config.toml
n_layer = 8
head_dim = 64
activation = "swiglu"
rope_base = 10000.0
attn_scale = 0.125
parallel_block = false
init_std_o = 0.0126
init_std_up = 0.0616
beta1 = 0.9
weight_decay = 0.35
warmup_steps = 217
decay_shape = "linear"
batch_tokens = 16384
Each number is 128 + 32 x the weight over its row's rms, rounded and kept within 0 to 255. Layers, rows and columns count from 0. Numbers have three digits each. The size before them is the row's rms in percent of the matrix's.

# layer 3 attention key, 192x128, rms 0.0885, rows 46-88, columns 64-127
107:158124154127147170158101148138115194116123155150106029111125214132156139170133132074144133122143119195105220163087124130131133134095103104131174122092134054111148116110120160049095127114123143
079:166091167135082140129124134147087131120133116096146059112119061141179120091118173147144112105086116174094131123136151160172116150134150133041095129141108089159118236182116160111121104138078120
099:101185147066124192100131128058124119103124144087182133173062101135195159146149130134140115206113146122133168255064099136093134141087152173112149166115130056140087125062135130105133157136136109
088:094087158134177131108092097115137168096163141095102112115116158131160123160116104126154116139124131133094068155151163152185070124169077115159075090138192152088040113148063141130112157094085164
080:130163106240112168133184111113122173133122123094171118146131120123139100132149069084084139121177163129090134153126148090150150099116112099101179093121171146089101202114147161157088127153148118
088:068122149105161176104182144174125129148095080108151172101132148099086197127113153175069128133112078100139107125102065135139123155178128108053117136119127097110198104156140072191102104112136106
082:107142152138110128149158155148097189142194117130128072082080087121179060164118155119174139160119115138173133107105115110123097116116116157107096161104155193183121148108145097114128161101104197
094:166113132142086068166098126125165134104106162141081119163119189103152071107140128098175130093148127174167189085126208117101134066133098088182092154159150116096127154143128119124078096127165126
089:136145162077121190121110096097152173144134176148140077127126221148163142161125108135079125145130126147116089120140160127056099116076104155128104153116119101091118137092153111124143124106092138
091:103101098101148112135098118095190121137122092159194164107128107125099134054131139114071128105167139132122143171150086154080136182083149153112169104101157142157096113230095173196098097143147123
094:135158200109103089098118116081152130131126164080105079170047080131179085094126108136153152177152131040151110163124143138162129107169122188136126123100160122139143147077121089141180174116133106
101:082184096065170108119152133091148098190129144115152088116156107153143089188145080186117102141103117107154112220089100131085121120119061165168172113126160135107095122115121088202145152095155153
090:133107232149083084149145137107125121145087115127080099158144120151111077125139138135160136117125106112154079162197100161169103179095109131087086104130182126110074081152122128133116146118170135
100:132160148091108110131109097128140159107074106114157124166109111115149112185107117150132177100125113146121150144159155130098045110122126123147165160123099135157059135184095125198104142114129137
091:156111127137136095126215140141132147173189109122161108140097123169153113102164121177141095168155129152114123238079171177133109122091122172121154107109133136100088122127101053159120171095076159
097:150100157039174141176093132111130163129119121150119089113118079108142101173126110122095183134125132159137164106162106086134103140140141127163123168136127143132155166116105098147102152121068117
105:089095106114156127200104109149080162140167113122178122114109141125167086154167147106114130142185088162102220179113047119105077133099096176151140124121119092110097178159117098145089121114086189
093:084059158184084126109065119193191116139162140129101168145166162071075063152111183086126115124049139105171085079129170145147103151143158073112125122122090173165158166146134119121179136126109091
109:085180081119138134088137123085179104082209117149088129198133135127125098113201104156170138112162112063157125163160124106139123184160161106174136124162092122143142080190136098158143181148109087
090:087066108149113131146113125129101114113110147133148055117138166131086168143066151061138155117111110137121137086103090156154143150130045112072165166050173075147149161114132104128094152129157144
091:127057123134058126136094169146079154168037139137145145107168143174101149137132132114135133113076163144114128078069136139116080116123157160108151167105160097130146161080121061072179080131160187
097:069083142126091154134145166139115105141154112138096136079172115103095163116044120102122099114074105118123143142123102147136088125148146084116136179088180132096123133071060089181116134130102155
086:172124204125133161194165195150124153115107122148141069093120102147109144166130078079108086149121103146160074116156123158132117118073155130169164168091127117096152167099151184093104084170105112
091:157119113126168134104116100101134122090128140097109114115083065153156091089147149161122119123180111077072048191107116124100181134120098129147141098143102154154109141169112114146069126114099094
085:116110115172159170119070110141102129089091213076113096132126060124139161152123112085169092098125141061125109137076123076135159121139106098111090150143106142136072128096146082081131142114137067
081:166123105155107160104087093108091112112162149148111110194138122066125170115161165157141098031134156102152162135114142085106176136127111099135091066128159144192134096177160094140158137129121078
094:048120085158123108084112204137130113114185150118061189131128119126099094112146150161156150094093099075087108145158112106122084101164165171164074162144191134151133100154114047142183135133158134
085:086094077149122096099177131085162062145114139094162174153123040103066181120125168131179132076121126113099095128097132127148040079143098139127101093152121157133097090119123070190095137129105158
089:137107059125079052125191087086144067144099101104134152178149046078169153129132119121140119139145092141141140118119133107157082096160040119080091075149121152148117128141118128147107183136087149
088:115136128128063063154179136109119126112166123143135118111172133091121109176117104129079126132103132130098104106087152127099072146071114165120116155091160122125160114095115065125177162148143120
058:090105096227107128116110143127143094153197116107158164170110101044131162091122188169093095160138125103078166097127092141107121144130122135133122126148169138103126120119096129177085160140076134
108:130175135131091061182164081081122093090111129110170165111146159120126170129101147144188132112170162119147169044165138113145106100126079145118124115146151123141143087140118128185092121138093204
069:121152133104101192159138170203136124076097184173083101118139137145145089098105103080096099154124120124155105102153100114105163133157188156199147137094112107131170177156138172097158108138130108
103:144173106111088010148161125079136061156149107131126141152134114080105134127103150120125080097124106123094202074111112072122078129150126099136107138165092120156140080130102077156157131108096170
089:079130125109115180101094157145132154081159084085129212099114142143155110157122145110121130206137101111111130218152073100119120143103164123084088145101131202138056163114104115130134115169131115
094:131088068094085120149147096099122069078168100142146163146121077108139141165107105105096133187109119145086137123110127158113102044132118201151155170135177088139176074107098103101118160127159163
089:117135071109116089096152109142196180105144123106103106158177081161100098154106148154145187176098128162143104089134141164148129154176134168130125134108128167138145153111140116158102172097100115
094:120144125203126144113141106113092135120085098130132129065083077163172148147145163149184087055124149101165158138081097044096156119137173155117121119134127084104067149125108152103108113096158104
092:125150066146120097172175084165122099131136122102072122116180144138076100088124147127207116170151140121126225062170098131074117086185138139147131123162124143133151082167126160159136117155094153
095:095077116139114088101111121170126117129137124165204126142127100107139182136151097118156133066144081064094155100153121100161116113130140116172112138154159137136169107185200139108150139155177174
095:152133148130092123169123122110140079077139147117106188156160191150104126132095091099146134135155083145109084112160158106101044125183145127162139140141139121086165090090113082177113130095154108
098:123173089143196134081136152082116166115153094137075151124098175093110119095141146116114118105122114091201166076103117135159193148108141129116127157133141203109172129152132110183130129175132079
108:145103121187119152163162159162150098111142112063121165118201159159163118163115179146173135149132102106086067146194145127113119158204141079117113122145165110090064139116113131152092147137116107
# layer 3 attention query, 192x128, rms 0.0883, rows 47-89, columns 64-127
094:154128142117143114117135116072134160114141108103083140095138129110129135120116167162165097114116117110110098093103113129186136133088093054105102141115094121089201157066120126164214095087167185
094:075075090184137125119061179109126150152202144107118150131152150131145149150128114109154141129118104099128100077179115160130069117144184120211113151176148138189164083063130042151141138099112103
088:160186132094138132129167133042126089140170120137102109125106149130105163097168099151132143115140102120173153133107160117110190142135145215116152072167160062124140162155113148128118164180171129
083:114113157132091095131090158074128160112130110170098179172179125071080133124135128139138148194199125172149122132128093089180119098071211116118115095082098105139087168132125119140132148199104107
093:134146147150125147085098180151086136151104197155066098148158129139111145176098122103102041101105145081026147132126086099127108145109086093126072148144159130106129099157076129079132181072128111
086:143148164090120140191133092069124128102168091115178178168132126143124092133144069135153109098156170097136157111172120111111162154100143120068139114142115065115183108095136132180167097145146137
094:170051077154108192116154083080197186143147098145080128111169129132104084098113140091124123175132124164163086132119086159152157116170100157101139124133128108088128157138146159110122153146144123
092:074144136146119148064143121106155154089150109174112126124087071108127115166120125086073205114072115119132111197147089105116178167126108144124150149137182167121168150223151127122163162118135142
093:079135172149159073135171134135104129049127189139121096132128124132107188154119133153129195130128097121100082138148110125164125127125155149162098136101090166160138117107110136140095144130119144
095:100088104155052135117118133090152115130124160130132131148099077122127145083139089125111130057139129124176169067152132098154100138088112128142186086151092102184129134148096140093190123130091105
098:112125121100113120120150089084187096086158156146136119174141163072159146127152083190097110105146137101114135128177134169162070127172140194132090121153133112109091125165138114132089164122105104
088:155162152133139137134092105163139130100171171141115067051094104127120203101156093135069108153092121116169145083114213120103130129152159135134111078102091119133143164131144139102103101094107125
098:090101160140140126154151067147133115148128154091042122080130134113131102164076143131154109109158098189157124172113125126118158130170133148159124161121131115162065146137141107106106097081113116
092:116115118087111124168160151115149091102177153132121136169103102080121158146177099173159175096142084086122134044115157142157142090108111108129043081155193138130080114087131153134113142097160143
094:102143095122061120125198087115134133140117083091067159142195112094198163068145162180180112103158138162169158200175141177107111130163117144122219114094140118077116133112099105106115107026072117
101:110076115094101166145128154105118118093161143173054129183164076104108093068153137236199101112161173120128112175194139169147082167135124142087122157099157086132131133147143132153181138095093108
092:136102138154111157088157131166138145054053092105076061091106135180105139134141138082139167108133137128123140172152090107045136157135158092077179145104122089125182132102138177140134111114181122
090:095074106154142145096144172113151140146152138146140123166179082201126072114146122121129104153088103102121108083113145116083062170163156133116156199060194067114132105134089096131118153116172074
087:153098136128119134157136229115079107142062136115152203125143110098167111116122085080110075149032110153100105136103137164089099136132155123086183128113135151076158180104141075085127055087154078
087:136167128125092076160117134088108071052112166083192172150134093063119169122113098065148130128150116220081091120138107139072120116134090132121169102152088169110156117084109098105106127133116119
093:114142153184112103123065166112145074133106108071103134137188109100167101078188101096125134137022145137146126147144172135153097201148144128016124108179151142110127156160153063132157111128128096
080:104141124163117183088131188085061099159056170114163150127119102169163142159141095119126106122103100069126074132084167125092121143174145115121123145143132123130154152126097103077204047143148115
107:133103146142138145122116095115114166205151070101148114129132180160124093124107189130075155125137138130169193135064090156133105139088163128157116198084158044134172138157183191119127132130140153
092:128092142097112138129081063107089123155097164135128126087106179182143144072071154091110114133095152074109136122178116132125095139163134077116174178087175169076105164142164125163121085212109177
090:124116160145198133080084082112139153155186120107121097104096162200143134103163151141157166150117186096102139105127155149108127157135122123106150198097201147111126090117137170175132119133140129
099:144077113124095130110114098094132151196093126109122118132185155132118117083114117119079109109112109144150157116085178172099119143145098140061091137166153116145131076188162110167138194149071178
103:116134087146061131135146135069147079125156118129100157151143101124119113109100096107099057093106114140133100093133189143115099139183099112110084170181194135156091095176136052159107170172121140
090:124164139117104094054139052104183095068156122130079133160123098131076128096156118114158141098159116128093075161171090125104117118201112129088117114163166192158160132121081121140129096160119150
083:076146097150134059141128098170072125125106112144132175136138144139120082138100187173135122064061141082124083156094179122170129188128197196130111118117145163069158114164155134133175097172132106
118:104118122149099093111138078150153096200189118148103154101144116132118136081116207149064162083113115070111135155112169132149135163147148128114106149091129118097086124174144133227138140132093142
098:107156129098100102122156122140144132125161104131070160141183111146157145115148078078179106125139112108088098140088159155168122144133093142168028111173123108187107104162105107106100165124110100
125:122131134093142127126073174111101156121076196122137094094106160178184145178180098174141109117070140202165167168165121118135136126084155137174146102137143119112093145090149145092141128103180060
081:115100100161133153131137147074149085100152156175124132143120154107102121085130117130146067142143145094113074152115209060089089137175143127123073163192164128108130146170192088129103151141154073
087:144139101124152113115104107129113091177126120095204146138141179121109095074153167127090200108114127173150134105105133099157187152123124142106147147082132134153090133122199132147062126090145084
093:104114141169068100095155103169152101138112155137132124111192130105137085080103146172143103073121108048118067153169140112125125084153146093132053134151143186174086072183119123151175102120177186
086:146150120085131147129122149124154105101086103136138125138116091095156150150153171139108070099131118169183102109156092117168108148138178154147148077111141052149140088140092163111120066078109131
091:171101117167113158176101082129156121121140124117124105097120152154105075131124117125149125147133154168173122084096120196121168160118115095131145132167165133078153157083151116146143115153138194
095:151161149097140102162056099152031158108127102126078154171136098182149163118179140155088131071118167118144148142170178143104151168119128125123130105123173059080105136119169117116137153093156107
091:122103168067121082158081095136113157108140098175083083096168168132098090090104074164086163108134090104147151144127128125110138079162112120152140085101108129131156159077133089110124120153122159
095:147073145188160086100121175125132073180149205125124082159083130141129162130171147121136102121113111157131086131154086094183097101123103114121080100130149108127118123106125130120078150121184096
099:070135179150177150136159131156158154186141096180132110113118166162139057112160152167162167155102151137109071125123119120137147117103145130093103132124114091083148174131111158090125110065108087
105:148149149114085106130122137101154095152156126082141153143090120143096116106092182113116137095121116198189181157085106162146152161104080151152139111084138099181137098073128124105039128133151097
085:122141098163132158140038083107050141118165160144111117110122106167150110106183132214124123119076111168146145110146098118158153156153152136114150086098129105088132094110167138134119184169126105
# layer 3 attention value, 192x128, rms 0.0673, rows 0-63, columns 64-127
095:076203108141146093108128085131168118113105117107137164155172125133107116161112103116113187154155157168123058173148165140086099108158089193152125178163126148093125144149138115142142150117165167
089:094142087122059146126042175105145116150137113077087192158115064148079113091174161101065153144133194091148167118124053129096136131152114077133133159115086084149103174116133155124115148142135094
101:068097120116168146043172161180131120114163084089115131063131097183114178145106153113115130126109109109186156148140094112174086133161143128113117175106112103117119134131043135097155105134140168
115:158180092115128100116122131123166107082151169110126141180111141138143154079165133159172106112169117144110097145119193082173147100141103095168135077214119155176113098148173135139072176137173106
088:133108166156099120142120135141105155120180161138114158119062151084128110118133172125142159145121133175165135185100052171140177129070157107115158144178109139163139131142103173057156160128134131
104:150170136176095077088100099135109120123083138132199146206165187157071102159160129135100109085144158050178108152173173057096092112089130115151136109083059115149150097149122115097134176087159185
085:082196109169066138128193078107159149115142134115136137154105158118107088087124117124052129142127138104149143136091106212144165079132130183118113157119189111185145137150113112159118150078123084
103:164100120097151126156144109131159125117111153118159142114152149114092123150148136142161092165158153126085067148096152121139133116145130196165138110153170127130165129058106137105108160093110150
092:121120074114120143129119169155068123151118119125062131110089079104174118116162110091081122103099095075084175112191175134150144145103156119074120120133090090114104115121147117096078091124161148
100:135103195124124141080112103134136153160155119180127134121124129164091162195130140117125074156121126146170128149087118117104139170093155125141117145049117122122203171109079152146118155134103178
097:169132141130091126102091115088135168190141142145142125119109153164115096091092117135194085126128140137189104163078163123143126128093175179087119131126116129096094152132136147115167134130153163
096:152127081123080129134064201177100104142126154145149136114131098166096090122146139134147110065109107116191181197189136148139132173142152133129110105143047138125068164162133147084125164130071135
104:106139086098078120123121139170106147138166137168087101094098112153122144116144127119106081156123173128084169160131141081099137144122137159118153131113112077229160179128120117161163121091117138
116:137170132132149179164191121038158128157144131168125106170180120129121082098116098121153172093097150169148159110049114107124178103124157138110139125132149199141086073188182110117123107112143154
097:155046123151164115158095069188160143169124131122119131132131205109128151070127153152139097118080151117169113088209123152105128104095134135105113143121097124093126186117161140144082100108108080
089:062127116109099138117155123157091095177120155162113140123127082161161189167119169112180124117172137136144157090122181114155047096149129151122087093093100084165178134084130137127110106103144132
098:138147113106166140182095134104133099143122153153164104112134160125156130160097090139119172081119122099084108165138109131102064186119119139112103114153147075158104110109127110135158014140140133
105:159163163146116138135070111100142144157092102113153118138130159151059120185134104117089064184125168111114092114128157129118186166139114111146142132133136078160118101093131137184072133125112182
093:088178103186122124157130142105167075104142176156130103171178150137140105108109144115084155156149175137183063145073085151120125098139156123082135118115145153160115067119087096160135087138148138
086:145111094137163116091051097113153156182118143170123093152183127114181144168098152143177108087075139096116174195193151081106113114122117120107124104119159118157115134140108086116084112098138094
099:115153084111097092069120152111145135165086164125122170110120102145120165155114188139119128070076121103142068131152222065122118093102117124117154146118101090091060174135107123093160136107184124
089:136141162124128101121087072128076051159119104134110147084160113153177097233159193136148151107079121110162128106128116114098192186137121124094099162088110164089119109153183160126163167137115153
100:114054072133076121134171094143183162121120151128100097156131163112102149127126130056105109075156127176169142116054117090149128079067163119131154186122135078106136159131101092094153117137132170
096:122101120168087137139126179140183097096178115146152109196146143144102151103123138142128119143116137155240131142109131153162124118116132151150115139156108116178078145171091128115127148115143146
103:116075161095124117153070126069110136155179104054111170112111153098143121103132146150103154124182161093122186172207096134170143072091115088154098128118165070150143142094087110111124097129075107
099:150183120176126145057170148128151073117106148068096165101151118138130130171139112124184104130076078142105125146079145102125089093143126094137164094094167128141117091095089091147111153137141100
101:142101122090112135097122095116196080129156111162087142076159164138167180146087134112091139119091107132138138073144117093135163122147106208085159137118146126077189135116102107133168064127130143
078:148165113126154140105147127111087119112136105170101107147059152121124116145129151108057139132109129090137121154147100173136129101105164157139160136104079114149073080183104152164109154161081080
095:109188142108164090143140154147109071032101140161134129101162185111104143135141095126126137099175145108139147113103069152128101105130127203118103101130149100165076145130088133187038118123165135
089:111094115144129186145124083105146121105141128096114139181103123143095147163122106108149184131099121152119150115064089156128231137129152080093094113102193077104101108119133165146129138150123172
084:201121105132166147084187139131110094147139117157122129123134128125128141150168111162115087123164115171073114100061141103082163126134143178209133086149152146108089162118156138150147110121119144
107:190107119152111162150150109149125149072097103135141128141096149087156093133112100091139097155136112155130088127111156151163150120147122104097078150096141179164097131139139113147137072083150129
092:182138122143115125166111100087154135084111122134116155082112097146120116097125108120109153119097148132115085156140134157049145134148150200125092132088210141190123149129173131174202166129122148
096:170080094144181115089119109132045143115108092129134110186153142110121042156111157151089192152163163102118166103175128132099113072116172125137142104144116161117092144083122155177115137137169114
091:077141129120111124141144135060135103135113128090155070178034120127095123138128095125145118124138121143139109138209141131188113088123084197094102111136123136186073102134076160108099132121109114
088:083155160165141114174178138130151161100162187133135135122117165116139195124174160084110102148124092187114150148052139141165141133200159158103123145102178154094123109210080121107121196143131140
090:170115134112100152116147127167136116175144087126150108100127152102152135136130171103106113111136138089145177158184111206047160116146128126071066161151132079123136155092140170106145141122133083
095:167135146126088135121165075127165146114158119107089145126129128146131127124156139132099111079085126184066090206130131060100123114161126128140152164153100141097105107201140133108147122125136092
097:066159123133188127104151115133153136125127155204096154086091131110096176129130088133109098168179167160124106123110180119154130151116126170142158141150100128108111151153185139129149078133157136
096:075120158146089140105117131114118135119166130107183148089106135121144123125095135124156139142105107136230086179140103151087116152100151165116076114097124155097182088158122167124161111185159110
090:198112144077150168141142087118103114163128122094082105115092083107125113114165130121114137131087146101097148183140075190170188151108089127130082064111102125156132118131165120077190154127108127
093:151112176129142099150156090092108126105114145111114164115100114118127154172137147170115086133154088116129087175145186150159199124095092183132096159105127129105096152169076143167191075088141122
096:070098124105132093129087159111135118087094166156123152055092181088147145089127080147148044149077124187028104116110116106090082146133128152108125172107118096179143136147089097135136105115101107
090:072141142163122123159107142184125067091132100127200102134073128153139169103157117099092188127132126145136108127104067126184129143097077142129085140158131150151133077082117143112046086144093157
092:137148170093156123140129125128097132149149131160090145092159169148092162105145068159044204099068116153123093127071096122178098134124127114124158134099136122182108189173101099106127130150093217
094:155207129117075163176094136063147118161101095117144088137124142127142108119126116107140120129107087136129109114135090133116113131117096176078099164089114109087136060184152126130123108157107105
089:156111128110137121045139131146106113149120102115157113103118163175135111100099179144115137121092157104107155049137144130164082099152139141147138105150040131188190130114101086091096158091116110
094:070138187137146117092136158172152088138134107113113154178119121108130110138186175120140160121091152137133134112142156204118153082148091124155160105189111066128110112105091111196092103190167101
103:185141130193126165146124139100097127114160162154131208109076103130159152074159166140108122107189068118104091111093153138138181151119175076181118111176107131119106147161178138123110117123127122
086:100106149139192070151074102135122105118124104104130167068107147138114219135137107130122081103111077132108089103108120116092167131100134137099179062126134110090091107105125133118196145100063111
092:111107160105125124177109114109149107171135142126140127063078118131129208116121142109068087154146123109103099154123086172160157153121138195113070164133139083139128157152152117122115093151141118
093:076137127121149084099085129141146067081100110172173114091131141118082191161156148087137089103063141073189114152090139116155069141104110196150170100126063044123152127159094132127110191132133122
083:059058110048132139105144092121146155125103081072164120155168142109186166216124180172090159149134139135133139152162089124131153127152130089112083098129129122138161139028149117139153141154121155
090:180125124125099113136119132126107139128082106148163087185148163116095109195115149137102093067132088167185080166081121127102137162165176129179135132126173118168122114112113083140142149146136158
097:093132119150162134120072145177140170139134173097135130136060104130132158111136173180153091175096120178073121127136157061119133126113085133078146139146139084144154163124083148109154054088139089
094:174176122119112126134158148201122085149098066182123143193181147168057107167105080103072171172155125124154118144122180090147107147111164129089130191111100146139132133149082100123114042123106140
096:127142156122107159105190121115120108162086136150135122135172155162138132154125109083139157088117115132185118145084157111096111169112139129235125148113100088131148148127172136193159146085111206
077:162124125087140107116124104205145189086117099093195135111155131157146106166140146168117131089111110136097123135157142062090106139098151157105109180148116079117079094141101109113125161141166173
107:192113174128133123143126119104141119111142106143100138117124194100130175112102106143022085116134097142077123130135054177164150160125123204146183125136128102143112119165127088159130170160184116
094:126161109127156137110135168136179134138135163174140100070166118159066164074097069156130143115084160095132157129105104087124087174144098150169156137085132126180098147124124135141135117096140134
099:100137109135206183084198092106126122137141117074123144132115135143108170074121145138053125137117161122136131095134133168124136127133079139164126137149096137185135173133104087163109089098124127
104:106148145100137130109159125117149100136135091139115153095135132112090159139167115145131065123120140190126104061139112165125163113115101195175156070166177125066177132149134134151076219124144152
107:146039188128181081108107129195143148148128111092126084188119132121132119141166149111156103090117088131147119125185151097082058181110147069126128150165133134126081139151180097105091156125139124
100:134134118118111146155087155101110113169128152164187125164139073139150075172127134132182112109153069135143047138048130197140100126164111092134095076094124183101153129111165133132168140124094110
# layer 3 attention output (transposed), 192x128, rms 0.0583, rows 0-63, columns 64-127
094:116124114123136112114160077138093158126120117124082156154099115092131121095049175147166111106079185145125145131151125167127084130088105107115156131148135113119105125112136107146162133155128152
092:141146089178119156115179178192151116147175166122179147128137123169064139105169115151194137103164166173136145060073127097135148091153097138149085119175117141152096123188183089180186133148168164
104:097112087130108156095104140117151138110141142103138116137109144158124138133107078107124111137162067156181142091052138146131153088156118119171114121225148148121132161145020097127131126137166136
119:113105166121143121129086097166099123114126176165146169110109127065175196139127179165146136096144164130099108170205103118085115139100144134140128161123080092106087065070178152106160140108070175
089:083124191141137135132112156146070102127187159213111140110143160049166105166101126188200148159106115125100147145167066103099096139197131148187064173143097142139070095131153155107137157161093096
102:098126098188082126128179152102154094151134117150173114171104091191122142090136131167144152115148133128115104120126093155128120103158117114133155108080147111137101106156140106155196047202120155
088:173122141154091097124168157118087069104147121132109114082141090060122121164105131143192132164125141183068106131129149132176136074168106109142067127158125141112101128051149100116141114033136141
100:179159115077135092097111076180170156126112091173108102169108063061071126147164155149121168128102111090121151133224070159086083116122131199118143128037128129156123132136196134086141106173124090
093:081095137096146178132101182115120126171116107090102113090155183122135144152195124057088141051136089152158178103141142109169191154136145132142140143037115109111145114155106163164112099093131171
108:117138109090066119088151130090124117171109122109111125167125123123057127123135071156132082149105092149158163135120114160130127203162175109170130102158144148127139194157072078118118128203167125
092:075126099112110137083119084106117145125102177085109175157151100148109077044147109100162148160095080094079141121171202203099111139135162147172089103124131139130124117126084113117140080120125140
098:071107146134142136136085134130184107173160170124176173177127112255149121094175136108052164077170127131157104114113124093078164167155115142161074130103092123134095151203114149142139102093125120
101:133173151120137128106098133176133143164088103103147099157177108160126124094095081144140136120107147126141110138067130148164102158221108151112085083078095131140140137148077114178153127085114148
113:112189124176125141150165112156098121137157105153107140130141120164139134150172132113167103125161123076085098169176157174133121057107159203164136135126107128150064015062234082079112145058120131
098:133096078134141151141081207131141100168099157126146147125096185077135132130122167124066098101078147132088152083118144129140175189194160070126123121129185108137184211154147174099045111104120114
089:152126098113121121082163076123141098137112231135127181193114132126099192145145128105112094170084105161140129155106115171152148075192135039125163125108148140143152130103149172183127156142125184
099:166166121141177074088124136090104194133103167105127120101123085132157109182139146093113156148089154081112123169131101088172130127079072120074120169079151115171151138178109087116194147068108096
105:093157144109078105106148108147140117135056021085143125084107110087061135167162099147132128129141156119144147114118124094115169174135138099090092135066101132076141161161082077107104091166114121
092:162163094164156099117163136170111133118121152177148161123101077125184199150127171151148145154185144130095076157104130129176095054134138110123105114156078136137110076063183124114183156085103146
084:120121129156117104136141139125125117134089175167178132148101137111127153174128159152077164123067175108132157177188118137118069048140110092110146164205084095182129175126131120116148118115115087
100:076098091161134155119206116131175101150100149145130162171126105085097117069125166126170094128060123130174088127140136133164117054138113152133173114179108152112128126140109120168151108145212137
084:076124172067107125181183090086138096125123150149146122159125186166085162168179148128136098094143175127138137095149085122148128113119113112196135115084092123130075108178152119159073112180135110
095:121127088131125095134137130072183123110140162151077091106112123022113120119107134156156156191096091117125118121101144144129149073150127160149110118193179146198063148117097130148169124132185165
099:104118108132119132110083115132103049136240123138164139147103125074174158094113169176109136116108095125102114130149116168136156183184136183146121132168116132113093136113116112124150126105123137
102:163123138125085099105100174167147106127178142109166123093133118097171079208153139151141146186169159170157168105165153053089105121145083107088114153161151112101165108121182093178140105140088097
101:116143152088126113056165099161093129115123114123091125112106070095106172091164071138125099116085115168156160146128093143097118102053151153157150116154108153104163120181076181097125159107172106
097:129144109099096109140167115105119128169128122131113115138104144123128116139090114137110095136131141113178107131105118122192083093147113131103163117119130130095157180109056085110097132145174169
083:080163137190106130163098157108137156093164012087177116091153126161125108131117127114081177134189175114095152117138176070127132070135149130140101095099105133156161184149116156127149167156144108
095:163080101148113113160087095166069200083152121111148178098135090117125159089136152093086128162119098130094090118095130112152115084067073141125126120100153115101162142150131122117164196149114204
083:138188133067046110136164094155138084134078118130108148149155126139133145168183080094136158176155134164124127094105154147122154056095129078178160160150101156124096097167128073137115140100152160
089:099133165080141121106066126158176174107153049132079096137130116070105103153133153094066105122096133160109143152171161128095150131115174174121178120080094078055114090148086126117160128086124141
105:140144137112118154131147071158090095099139052150070127142161097063144126130101143094160144127131125111127095149132098167125151161156111173097120083125135124158154178118086172086070156163144134
095:161146181085144101123209090134101125149162109137102154156120058061142093077060112142187167106081119162059101159081134154168141175139130188086099083188155192118116150134103069104164131149136137
100:102126093221148149171144148139094140124188068137089094161116068106128098122072168181187146174077113146105120136091097132160113051143154124184136161199182182140131097109111115161108141176107135
092:138120084148166180135111114156138129090082049113145194174150173159159133114172149104086145137153148093140145131139146128129122108148107143118175136057123085134157121090153211115170110092133083
088:175145166137069118105131081121109067120130131135106144110128080119133098085102127099175120097174111155114104122156116171157113136142130124185064090124105181174078112059152135107151188152097114
089:115107118102089150129129183138132089102181148107158115120114149124153114172111158128137171120150255204109144090139122135135151114199092132112115106105178110125134154188095117131118140118142124
094:111128204139153135115150146189127089109137099177113134070117166110174050137089126172169092076126194167133127167132127106080123126131144163102125134131068086113117078147152101103162118123099115
101:137143122102132128114079107180126179104191132097132127127128162031055106097115134138115087127040184156100132044160158119147107199143149142113142161125104100092134078131139131146162176141154197
091:124150148125113161105169142094101116130195140125150145125112128182132083155136105173140102173147149186140116106109179107164094146079108101122096133187152142096145059115097091159136143138195132
092:078146129106151180098138127122139108093163065126129108161138112168119114135164103094112189086181193111118159152212119176100125130140053204073132090063136114147107126143142154138093149110133091
096:133101137098116136103121158070166103068109018128106157139154126079117118156177178070094089115128110120104178094192149144133157129146122117093125106046112070051137166135099136092129088105132146
097:203120136108161112085098121153095205082084161132156069090142164135111132099128085080064111181095175136152149110091167094138114152107097162085089121179099061120210136132083129150165185089096089
083:137155098120147159140079138130128137113152092137153139112152142152098144160156121133056113156216143066166135114074123111134152100096068039136175148158145098156153104070113129127121174135139127
090:104126120141112136126150135111113141162147102091100130139116156156083076078146080094149142101125059105110106143080102142115111116112107209151138135118132126165160145184158080107132135175137114
093:151165102119173129149207111129109101129076136098170143102199143255162164163162103105130130175154173100163105117083160116122066078075052141119145122106103148174135132128116120121112086115127097
092:069125121172142162093154171137121131165165114119181096142107130159116157058112087163113116191093118119163143182091083120153149168130202172106136126147190120147144186109114132083166073138096112
101:154124176159118134138125173129088103133160122171130137101122160049136139179089169141189098134116153148123157147128094103150104089108138076155104191110118138101124125124161127209128142190136102
111:107134238113127121138088112149117097112169133186108134093162128058141104171169160119141124077131077114056144143177097093110170139128170140145124145081067159119136110155197142130143155088087167
085:154116157081148089164080107117173102119092167141117091140153145131109114142166165116062151112146102106102092070111108040117114143112122145155171150111089119129192115161147149138096100148100107
092:182110125130164156094151165083135142113112151111123170063111097092082112195150158143137111169140134112118186116139089115135152098106087140110062132116138199141126158105208109083090155094171139
091:112139133126141141114150103114151102114080091142167096121114155142108191106177116121054138108172142143119114100091155130129145167141157141191109096099108065132177182151077139160178158190130133
083:087097120098122138093100143153145165132085206114129085135056172128118122216082175163135151161129125185144154141141096156106100109050076122136171133182148125076127147136189129170094129092089153
087:129134143131127125116180121082177099149136096114074078140096091054135118109083102125187148171131064199147099176103129148135184215104141153160090076151170151107086144151068079129127131153127097
093:176114096134139161062110136130132105140063178149151086149171155077077122136126152115124074131065119108148145109162140128157052127193047114116173156149089144119146136110086117171078130138103059
099:125184056155093123133183123079142108177159061061135096151120090214126109106119084128134114138109109148195052116049123126153149125181093114139128165101124115135121163174085055125125044167180118
096:057138164112104105145147107103110142147067182070079136164135138168125075134115091128119107120111095143126104168065159153128159140107162113147124074103155138119126157171075110151121124130186137
079:164132143068139096143123101082102126131096129143145092107116140080147128141062138117151129123126049143138141132109120147121089125074128154169155174196145130161100137156061044141144086130067160
103:133152167145144091166137126064118150123131039153093125102128107040139106122096153113135120170158128125126174166122109086164169156107090159087111080113116164106136216117075098096161128115103151
094:150158137155118115122143102224149124111115113100151134167117124159096140053111067131104142120107113085140109096113187153132145106140137180105172114145097131106122108162069093099153167109164097
097:092103162192143198065126168143160161068154023110134061115110172072143148158108116131114078101127128101125172105102146132122218082130116129062130127105128094087134175147095118100141110051087136
106:113122145055116122154099078157119107130179074137128115154123095087070165128122161169130103124111176150125169099112126121076124170108172144092111117106109131074145132122068121096174203143136177
105:154117134125154182171110129126097091165101131113145077129125189093182131107107116096102105089117110168121164126104113153090127245137154126176161182098166114190095155166113120146030153170110099
097:127141122119144130102129094118112083134150216135091176168151071214103146144138132123123105138118098119054130151136114184095148128064190109127145103077105137137164128141167153127122139092102130